python train.py --hidden_size=160 --num_attention_heads=2 --head_dim=64 --hidden_act="gelu" --rope_theta=100000.0 --rope_fraction=0.25 --parallel_block=true --init_std_qkv=0.0261 --init_std_o=0.00533 --init_std_down=0.00533 --warmup_steps=476 --decay_fraction=0.655 --decay_shape="linear"
Each number is 128 + 32 x the weight over its row's rms, rounded and kept within 0 to 255. Layers, rows and columns count from 0. Numbers have three digits each. The size before them is the row's rms in percent of the matrix's.

# layer 5 MLP up, 640x160, rms 0.116, rows 433-453, columns 0-159
152:103063072159133120143118136108115135122083122081092093180176152177163101163144145125099145164181086090119147127075206114117106118124104169158167163094173147113104138135120116127152081130137078117091112146162135113144158072210086180102159135074082220127086194145104141125166152121154146153140157103141083082128171103106141142074118081147174119104091185094140107168080146139110119144148126148116106097124176147191099113130109091121178134110106170126102139137102125134195172150129094
023:140164103152124067189125117106147126099137177149098082180156099135148110083095134137165152125192144123143184120171139188169078139077090091072143102127124106157193147110111094130127150126158070075115105216142116092092147121155133094132074130100115100186123120182115059142107107129180180143145209139119109115130164149109144140144135135156158134115098090192119076179132098119119131127125177145124101106117193104127114197150155172122088159175112135096152158089112103065110141115121125
159:095158105154130108107093124144058151088165132114107113190127144114091102109161085122147174169124133084071140084118126113099113112156101113099128156097094126162119170115089132109131110148150060136111105161161175103108154140175117154096140118134111085149123134107106204204126163092138136126143166111194172126118141151084169227131054156142135134078104213075158109175129197113191187088103102181087132077129133156126120119150135140129121132120112134128093192099138151124167139154165133
157:144116120131150131129127064186075138115164142154120091166113149025134130100139152179136177187108088068088110125130144142122086107125125183090178118098098118124078113117151149115096085136112127135132119079101126149126152049136117207065113092067115091153117120088148179127137121114147165108127194121149153137105081096109183121170162114150165156118152145142181139169123171110159132145144147167110167134126161096150051065085112149162062126110129120132109137077180190109145104119115118
018:135114104088088104136135128131130122165176179119131103195172161137136114026143072140126109107123154130091133092174169150121178159138157145121169112122131122186110182168178104128113125154082170113118147133093107109149134147144093153180051118099165157160158061166128165122125121161086107099180136128104148141120198214159121173109090152143151135151110120063064117109135123104190124126170146142209112104123154157146135124158091119092101089136127091164147106092149091077181156132119099
130:144158110145112108132113137168115111130179134155124155115072114097149177153144121172079184146135128116108112097032157143130083161183107165115195168170164123076108144114156136082137113110152108123128054100121148159093136127116091119126158089096146118147123142118124136187140078160138132112114136121095159101141218107094203131106141100156169125154076165120129102251160155119098135085107138189061131159124122143075077100132080135136119100097131143184108142133141151108086111142130075
024:133101151094133193092120085153066125138156081163172104048067117101096140108184079116105114183107099166108101170075135069123144142163137132168068153138138095106053122081139184129156162138130175194145106119083166184175103104133169114145181110126070148089131155128124110121146122128142121126127092153117103119106112129098095161085105089132093132111149176076133134106136180148138145118144114159070142144156112170132081129088115175156163123132135188148121160226096133140118115132084143
019:095158107127117117164179154181154127157082145140111180126135150196160144190138136118190190116178168077157154109146135150139148144111124095123187119153121142148147113129081176172155108125173152047107139175161092115171134119122134095151132174123135138114127105123133139173140134134162090092171164139076211131107121107155171117191135163144162121149133107153153105130146066164108111130105138153134104191171240130138159071159149136176136129127133085094151121134133064120155136146045118
018:127122141130160103127129138130170072216139114091129127236137116179129163119105120178122099147090138101129158114165094135112116138122056148081121145124090123117107132140121147141146180112133077094081093088114233093132142121145135061150138109098151139144092118130185145130133087094101146063150123118119145115107139114127162057093159138153086135145033105157139135094179109148127102170013129142150076160129130139155167125144073146172122123112143126125100108138094137061146149120114133
023:103098147122133092070116142154104117201143150129126116098107116201129154143155125141115110175165188108105201146136107160134069125141139201093068156151092144152191115087141082124192168105140074146125084145120213128094128106150111134117189104101102122086104182156113142136151100137128149120110111125167118094140126120093130080133128100167078134194056108183146114093111184128150117150136135161107084135161128082150130153114136170175081123150109153092133178173041128174128120142134107
140:105133042109127093087091146125069169108154108116156156145074183101156190179133164109138161119172096104115197102096139143110115090113068062090136149096167096105081198121119146113118142113178084156119107113114094145110181108164095197187154075099091155127086144086144186134155143118167148132137123097187101135165134113151117114152130127135129166149112194146141125165064110138122123130096168136163084091153118128134141159146155121161142116138098156114094186147127111084123140215152096
112:120127109146117135088099130114162132119105099160097150158129179175134125112126134094054143119166125110121128132157132131084142111131142117117121076134131137074056144153151148094160102136094146120138099148142148113160182131137067107152140151054116146147124157151174088115120133152155145209203034064155083162148113121086117135113167100198074181135154156133082110100054101114158121152128190090118111174150169111145157144113150046136119142175077166089101127166147109113124089169130187
019:116164134115090075078156102069091146131134111169138119168091075091172125185125122116084087153126093120066152116112128159132129109164128187149050146096158134145074141109065093120132104081087145169125054133088170157179145104118209148111118129138127084181117132114108123067170134142169114187092082163113084110125149130123123166112089129169108148073200126158100110099131148105196116093136147130107128113132121064086119099111186075097142141169112097139157129138133140155099098088137103
016:148104150104115089106092103123123086156164107070130050137123168073120122168123112095116106157094129113090083097100125146132145073158106139157085145142109106130109139052099106087211096082104147173129097097104187111125140137167092145098130108102185144125095146102123157100157094129127132143101057128145066097099109155098118102126136096185029111104074192202098178077115151110127158098135110102172164144142118124099092090152105113125088133109156147142149121188106158174096161089102112
026:163166108144117162153180148090145175092138099136112138098101141108168111067120139165169156076149144079147119132150139133140187121112157080131213082132152123141125085174116170098083099129123180128120187155138003135168158125124152113111112136140131119209132096116097127128108139124132086107157164159082163132122150138139141194109109167118148135132166141053118113163143094108123108122087132107189143104144200188145145072178153071159168143114152103123161063125140105093140126136088116
016:100143127177122083118128122119094095213161123126096129097157131083145076172088034074135132165181153110178135111149135169131100108095109143142131109109056117100080068093151131133114139150104178153084121076126176159109151129161122121141152095101154161094133119155114123146117061114108170172044154128155107120124109147107115102178118123111120065133107182122072085087152098181158152118110142153136086092120155098108090133144162138117114103117156224107117111164055129144079125106096129
081:185174065125177144109145085172095118143106174169151066098132147090121114115195159163140147137157091108137145130162176047081070128098153147119155172189103111134131172087118154092151111118094116115083118156082083112117141109158107141096129093104154131147136183078175151169176108159144113124077155155170100091135158143120153141188108109157088185121107209108155116145107129119151149094133119186120158111125175141163108160105153101134077126164086208127113183127102149086151141142130165
148:088105091094182097109127140164134159125124121104127156180122101085123131155107136142136112164184067138109147101117125105108131170115165143116165086104136105126079186088084129128153134122120069235119141069149112058151159128105105125086148105087101162162158121086135182168095125105134154084160179125155107105177163114138143129121114127136096143147114147118121155158115169119150107078109178122054086125122138158092099141115162099129068166184161156212140121137163170187193129158098199
133:113103104099129136087158135139121123160130144067122103093155145062120166138182162170148111112129167185135142193112202114124127145117089162109087146106110039102066097109086112137158133139141120106099137161127131094084098082149145129122166147139047127139199149106135177168102083185133123128114105096125147133128146182144112159164120155109153140138123144167170146166155152059182133156070155116111140132091190163079121029145149139178111148107117138116123153136197174109140111107104078
019:144131110113152132109118122141125129128117174187115106174115087210137169070144165172104102154146185118150205125177127109166090179149089154055059124137136140135172141133171108142160162113135068123119111180101198097154116146104112171119114103088086078133123133154094103136103104145149173116172141140134086109135196156108125133087155109124134148154104048141113063136126158105129152106132134138091121095131143083155179183145111151142116107175124094118189199093124158050156122136152088
022:101139110132143081170128140139120120155134102141089082105163121076082126080080106091101126220135142119159083159135144148168120126135135109124140111136081102133132092102137111119132176133149123106123109085113186151122093145170148097131107090102186178155141154184154082195087059109145138167074174146130079131143132175086088131173140104106105120116067147083059051126092076157134136086111148138119093057116090099126119186165146227154143158117155126118129146085111129130110133100097091
# layer 5 MLP down (transposed), 640x160, rms 0.086, rows 433-452, columns 0-159
155:111121142122084077113170142169199133132143119132102146128124096182114111149123096118085136132070140157085160164128137169078153135127194104149168154105145127104121119115084032103161119124085106119106149162117137103126146174148131117162146135139138173064135118148073118110114182126142067110189139161174083115152143082092136100113145083178212090088123092058119136126130054176151105146138168130100169100080110198214113158132101133115135142142110118115092100126187131142077131141151140
009:096129179099028145127133146223085087117185166135130104099178098055141159126122125088122152139114143141137080174158108118026103167154175064185154110116143099096142110133142109142126096101102129111126139097176098105159122131092117123161116165112127119152120133100185114127132121101080147164156136113123122136120136097138103103144201194062076121173115159140110126081099206124088123144098103117112130135141057133146191124119155114130095085098141161168068101131146139141138144099130145
161:175108025161114171154093142157111146103131128106077156100136178088106144187100073139074076080139117087130171131141130196096124084201128119132127143099086129157134116114106101160113098116155128171087110167156138152097138110158108145115117112083088110098169121143175081147152083151194150096080140129176118124097153146127100155130118145135201186127069185116094162127108135085148175148082162130127106134103153091135115099104145163172120141100164151095087136141105222131162160101134147
139:135110191189140127152146070110143113146121135115095090109134132142135115106080130128123108139095110049142077100148106145217132120119128172110156149070113154162112110139111102116128122141177178122199141099117096185107137155099103210146138112083155100134154123125144092118131090113151172118115109148111198209118066144085143118113177093121160146130114147127105102146164154071163136159126162182162109117060114056146062109095142168143132103076186078139127141126104181119155093146186136
008:126149121184187063138073107158145115131157056106141141148107102138123120115189111083179173112055115141151147176097121122182113145161130079179108162165120170136135088096140109154171120122191101126114124145184129139131179081163181129154146134106148116123111143156181106122047178186097114114147096145177076143135139148118143145156160110136120162108087140126140062098136137084136104163069125208150161140119122114067148101132160172164128108164150090182185160085108101129103146144136094
151:155147124195162122075152141144137010135140141135125161132101122176081163134089085061130170089155152075120146094130111127098147136110203080130113133126106087157100123152138072121072053145153108141168078140218113120131120161160138116061145126144144125168147111167157136074112157118138127107144177136101120108100061110151106162123121093083102125140062138173088154148168097139130172149080159149110133121086167096143137144132093178110160133099095141155152134192129151123160089152137155
008:088103088159123085159145142186117130140135142146079150088095121171155040145110145112154086130224098147098125101122118127098116103098081119123139100073139137155125119164088096152113133141114135152107129133147122161106166110121104140134123152155067163163096107165045125159135160108187109112075100100103204062105128165193115087075065154144154129129186108107087194131149097115110139120124103107098111130128184127197077132165170115158117182136137160122112140132114043117127136166095126
007:152115185167154194141113146067153110110217131148161089139157090116102134169116137175173162127151118104164136203147102150179144131112175115119076128141132165109113058082141188190142139135137166170137221193080189153127133096122161157113123119183135155098125113120219111119119161161127120125189160098139149184098129114136179134153110135096140107143110182148101113147121195129167164115127117108122111137123142150162187159170129158144112158123094106140138135156098174089136153140107143
006:122141126162134167168095082127112213169166127136147086113147132128050187068126128128135147109160123146056124131164145181155128182137176159153113141131127156140114110155155169105153068125082157149130163063137131165152129091201153152085128148098148093134114069173156134105104143135152112102133173202142101135130145175109133186188144129113125135069170161156122075156138116125094173126131124179100176115152137178132096128135203079092118137138122097146158184115147140112155060152117080
007:095098171114109159133142134157125129158133138149146133147166195150049104143130132137132106107171157118117095092190107148113160151111158107166143133134069110053116153189163166077065071128076175139167153120208126126194149119141130179114072143160142115126108142089094169139094158111128151155075141170176157137120091145067114141183127143141121144122145122129155119164114154110132162125118159092095150164141119220157112158142151119123195079142164178134126152126102180131214105123082137
147:117100086086126165115168141115150112122116198135135169101081164084094172107099142070028078148097157131127136141122184161080169095118103097132134088117179150117154091147135114154118109111086119098092156173148154054128141155128140131137126122213127178173155113171118117120121139134141112167134140081146119139158103128163101124163129115119199123158195124125093164136139137093164076172148097131136112123145072075124160133129185151074179113078119158099134145182106112132072147170077061
097:112149117134118101120157146050095092107130134102129122146122098144147129128127136115160160124090129138137143115118114140068095166084124092232138124113141186198172211129149101148110150197113167131121110139164119119105076108127163081044135130137130147163157134136101139164070106108143109158068156195078151140130131148137148110154132158030211084157068126147160167125141144130118131133120137100147166107120120100179177177123122110157154144106072082089124160143145093062109131090114114
007:118138115123149086126157117208122067114126183176062140149147139147166123123117119083190066122139152094125082150167158141149115130149108123078154103161137096109138105139168126121105145105158134110121184175182115074133146147103095111147138124142069174129127160108085179168172129068152159156114115095172188093133163143163170111078125148181159128116102108134198186135165122137156146173145160146144129122116139179132124175129098169195124164110159146100148168119059144193105186147135195
006:056125102177146117114161102195127162093098126164095195136142180171139172105143127131133101136197163150151118148086136160175148187176137105140105123158097133143143102169147158127153133174141105080109188122154120122121143104157106171174113139117125109171107062190100110179097192122094132084135148167166111133127111146077178154182143132144118161112181106147198105171086112109146135167094122195140131149129158116174110164138174192144137155129168099084136177127105110165121133197094154
009:107167107150131086134119149198154093146141149086117161108100116126091075143124150135178127156077147175150111178122147153171105124138095115087106146149173182142178088053123138191182190134160120124161112156080167115077106114098146109141163079099096165102098162169150146074160120141145104136214132117169135135142126114145190124134168116132086142127082077163097132112104169111114112173108122136136170064134098089144156176160106159198064142140158085141151144155121089143066174141153142
007:123092003125096128104088079095134135192109139152106116136124124125077184119080071119117074157177132157133095162150226126117097154125150096109153100060071159128140080135147140122155160118178138098151160145203169111119125130118165128152128173119098140149135111111152120083163155128127115090162112086133147076133160133144152121092106069143137141172163104121125161163124139130109136148162155184103133077093139149122098196120104146155161171099138020089127163131130115167121117142143138
133:142138058148159117113132075204093130116122158155148095137135168131119138120171113147147173127160119112132129109147186107000056119113107130112129139143113124112130141111130122124124099132076121113109112152110121109115139083208115139128123099120143117121140219097154141142159104189180106116126157177153086037143148135085150155156115103167110172119117174105149116137072120106136159110119135139128142110061130152168093136096135134125093122152059234140140199132129130106152121166149146
152:158144096162133113180071118079108140115134100123148147144207120122112155151086118111067053068090203112130130107168106106209153143131085156195118139148152149145138120164132092099130086106107102088142185120099136156119102157144142140154125145129111158100115126157116092083140173194142121176108137184091198127124133080111102112103146117099083085173126144156155079126051099163125151136178107109094145132142119123103175187100049114117090141130148141083156129157152128125112157193075123
154:088142113176097087116183093141140148100111107185073129153189087173140115115127123184123078098107098135093118102117131114119127153080174105112159047155108187134184154158152072077131140127101103151099143095139130184181158133099134090127141099151146166097124140135153080097164137108138125114167172186160139146155083134068154107094147187137092102101175182096098154125117126199096166129115125120136115135122125095187121149108108127080132103170182123125106083121122017170168105139115143
007:114131101139069094228122151149100104086215141147145056120176098065107108108129149104149129133115142111108080142231117138084105136096158074137122125134134097137118183153153123146115033112099101182128093091176107131177127086130109105108118130114155151124124202141085166143100123104098146162072133158119156129121112117132071125132132184108101148132120214147070142092149101162095159112124112106110111141113123155084154127137091113115145078099126198145149137125095130146134174107176115